From a checkpoint of a small transformer trained on Wikipedia.
Size: 2 heads of 64, 2.9M parameters.
Architecture: RMSNorm before each block, rotary positions, no biases in attention or MLP, untied embeddings, some layers without positions, capped logits.
Training: a variant of Adam for these matrices, 179M tokens, 10920 steps.
Each number is 128 + 32 x the weight over its row's rms, rounded and kept within 0 to 255. Layers, rows and columns count from 0. Numbers have three digits each. The size before them is the row's rms in percent of the matrix's.

# layer 7 attention query, 128x128, rms 0.0921, rows 100-127, columns 64-127
101:073130142122115119148153116157120131128174128132115115052098109153117158115145099100062091132140118127132171050097142134137234174107143139096123096110141141062119124126099135108100109118165138
097:125129119146123096137071119163156103139097116118091128172178144119167128186055092190120098072082124137079173102135141113122106094068128168135145142093158096107099113175088143116129090071112097
104:095084162058099117135127132106052156159153124132127162092086098149128156124124163124133107179143155130110166144075152133135169092192116125079171129166089140167132181080167127124146127159131128
096:091166087115141091144121116140133107099098135110084165113126131109193140127134122164063104109160125153162119079164184207155143194183130063123148102104136137138086154195073165087169091154121133
106:110155204138090162129118055124138121116112137108133134079075104157196133180061178208147083122118115126088058153076104163138155108121146108094135093128103172170118165114139122107116186126120130
094:106129139132131099097109142106123099146121175102137151098096097143067088098123108170147131157148122128164095218182088153111163099137191133110179095176108156156112204115129118187051133127144089
098:173135125104110141113174113091110166129109119147099109118142127161092077115128136037091165125139210142132137121150112109168147181143101132166178139162188125129177065100165088109141157107135109
092:138114091185172141171096131134139086099107138115134089171149099176156114138093135120171122077149110082107191106120132139173119112116133157142134108107099138050081074100156146158104113138161169
102:148148135099095178126145129170134175129099121187153133117157129128133141091069136062145109074138125120115139124142144081107108114081108173179175200101114131094125080144161132128050131135176109
088:140142088092104039161035155142082045077105172128124160093084105113204101151096117127144092118147085123099099067138123184156135090155160146113152143101184124115087152168111149140104130139120124
107:107103099154113118147125152129167167143182106145108134121114130142133083096130072062158156105135194157143156082095100080081063183125100117190150156090156087085147088113115106096088163093142144
104:114127154129154214124166101118130183152124095106113110152150102168112113105171140109180124159086163101105174132116117067139078169091089180125144138165104128165128067092113081130144100120098166
105:138128078160124144102144077137132170106118094115088073081139200117134141142114173161156105031186144125091141116106148077136131119057127103111178124145135160109171088181183132116116134102210139
102:089068102160076076148094175117081107155221165166137161110150137165176055164167097086155125152163156172105178112111113125119164188169167078095163102173123154115147149095133108128116105115134150
093:137067114137118174138123064148136170109062104155127127130175118164086128092113125135141087092046128136110140176142138038140110099061095138132119141118105098126138097054165102133122152118092143
100:183090171161107139108138109100094103147152130200143101141091133088126097185105167156139102090143167168138086112121138124061095076134125120134131127153148081186139153152136122134117122097076124
103:206171150109111154100123146143159087130099114160175135216121118164088162123092132178122110126131151155129051144137112158116095100100163139149092112139166177148105182123112116150046111100171148
103:157092149167090140110164104094136151154148130180139107145110150115116104145073126101183144110113177146102092170072115062099073083129076107150163130133089096133147094086184066119131154120134139
100:141088157133125179097152184092137116161119148129116110138087152130125034099181155135092174131165161125124153185159107159088102130224116101165151142180134161156142152107135119117154142136084116
097:074136127093122103103142170144136135170120200114137150077131137080148087087135071080069130134177132175156133111112095161084175140176190091121109127133124113121112172156100132125098127138158078
097:178124204112151181119172089095143105168114135132148128103098122214075138108123195169128150138147123092107111145142100133147186116121114093111124132191125146162084184096173109107137204144190102
090:093141163086125105147072107163118074091085166094093176129104072132163172153097108184088117110113083146094076155144131157166113143126187088100103092112146134098116159178113091155146152082147123
101:078184130109156100122110091116096108146114172123135145159170089198118130112084112159131075152069111084122104186140139151183158083066186178103174137177157122141082115106187129182072140107156109
096:121143114112076101171142131141113128124116128065122128032086126127146157082134155199082111136103102177132133101125136155119172121130194141125114118110162134153145148170131137126147172141139139
099:155150104123103143122121112161131186197071139138091134122140145132080110079120106132153123128177165161072120154064130088095077134049136162131135160115118157145130095176136163109088129094212124
098:088135120094156084116184127110098103131097177081150169088096155145176059075131122166064147104146106099192081114143110172099164129169165065124147145145146185134055136130119133110127146147138069
100:163078188087106172113088108109112159145144170104056098142141134117191081162077161090132183109111166172107147113153126114184128112146130084173162093103113080085168147129132131155123140060109117
104:099105158135124076098161149080129127131123165087150132074104101117173082117132121144079152132194154114198092134120092157117184088174168086120172105180153215094110148091162135139083162109120092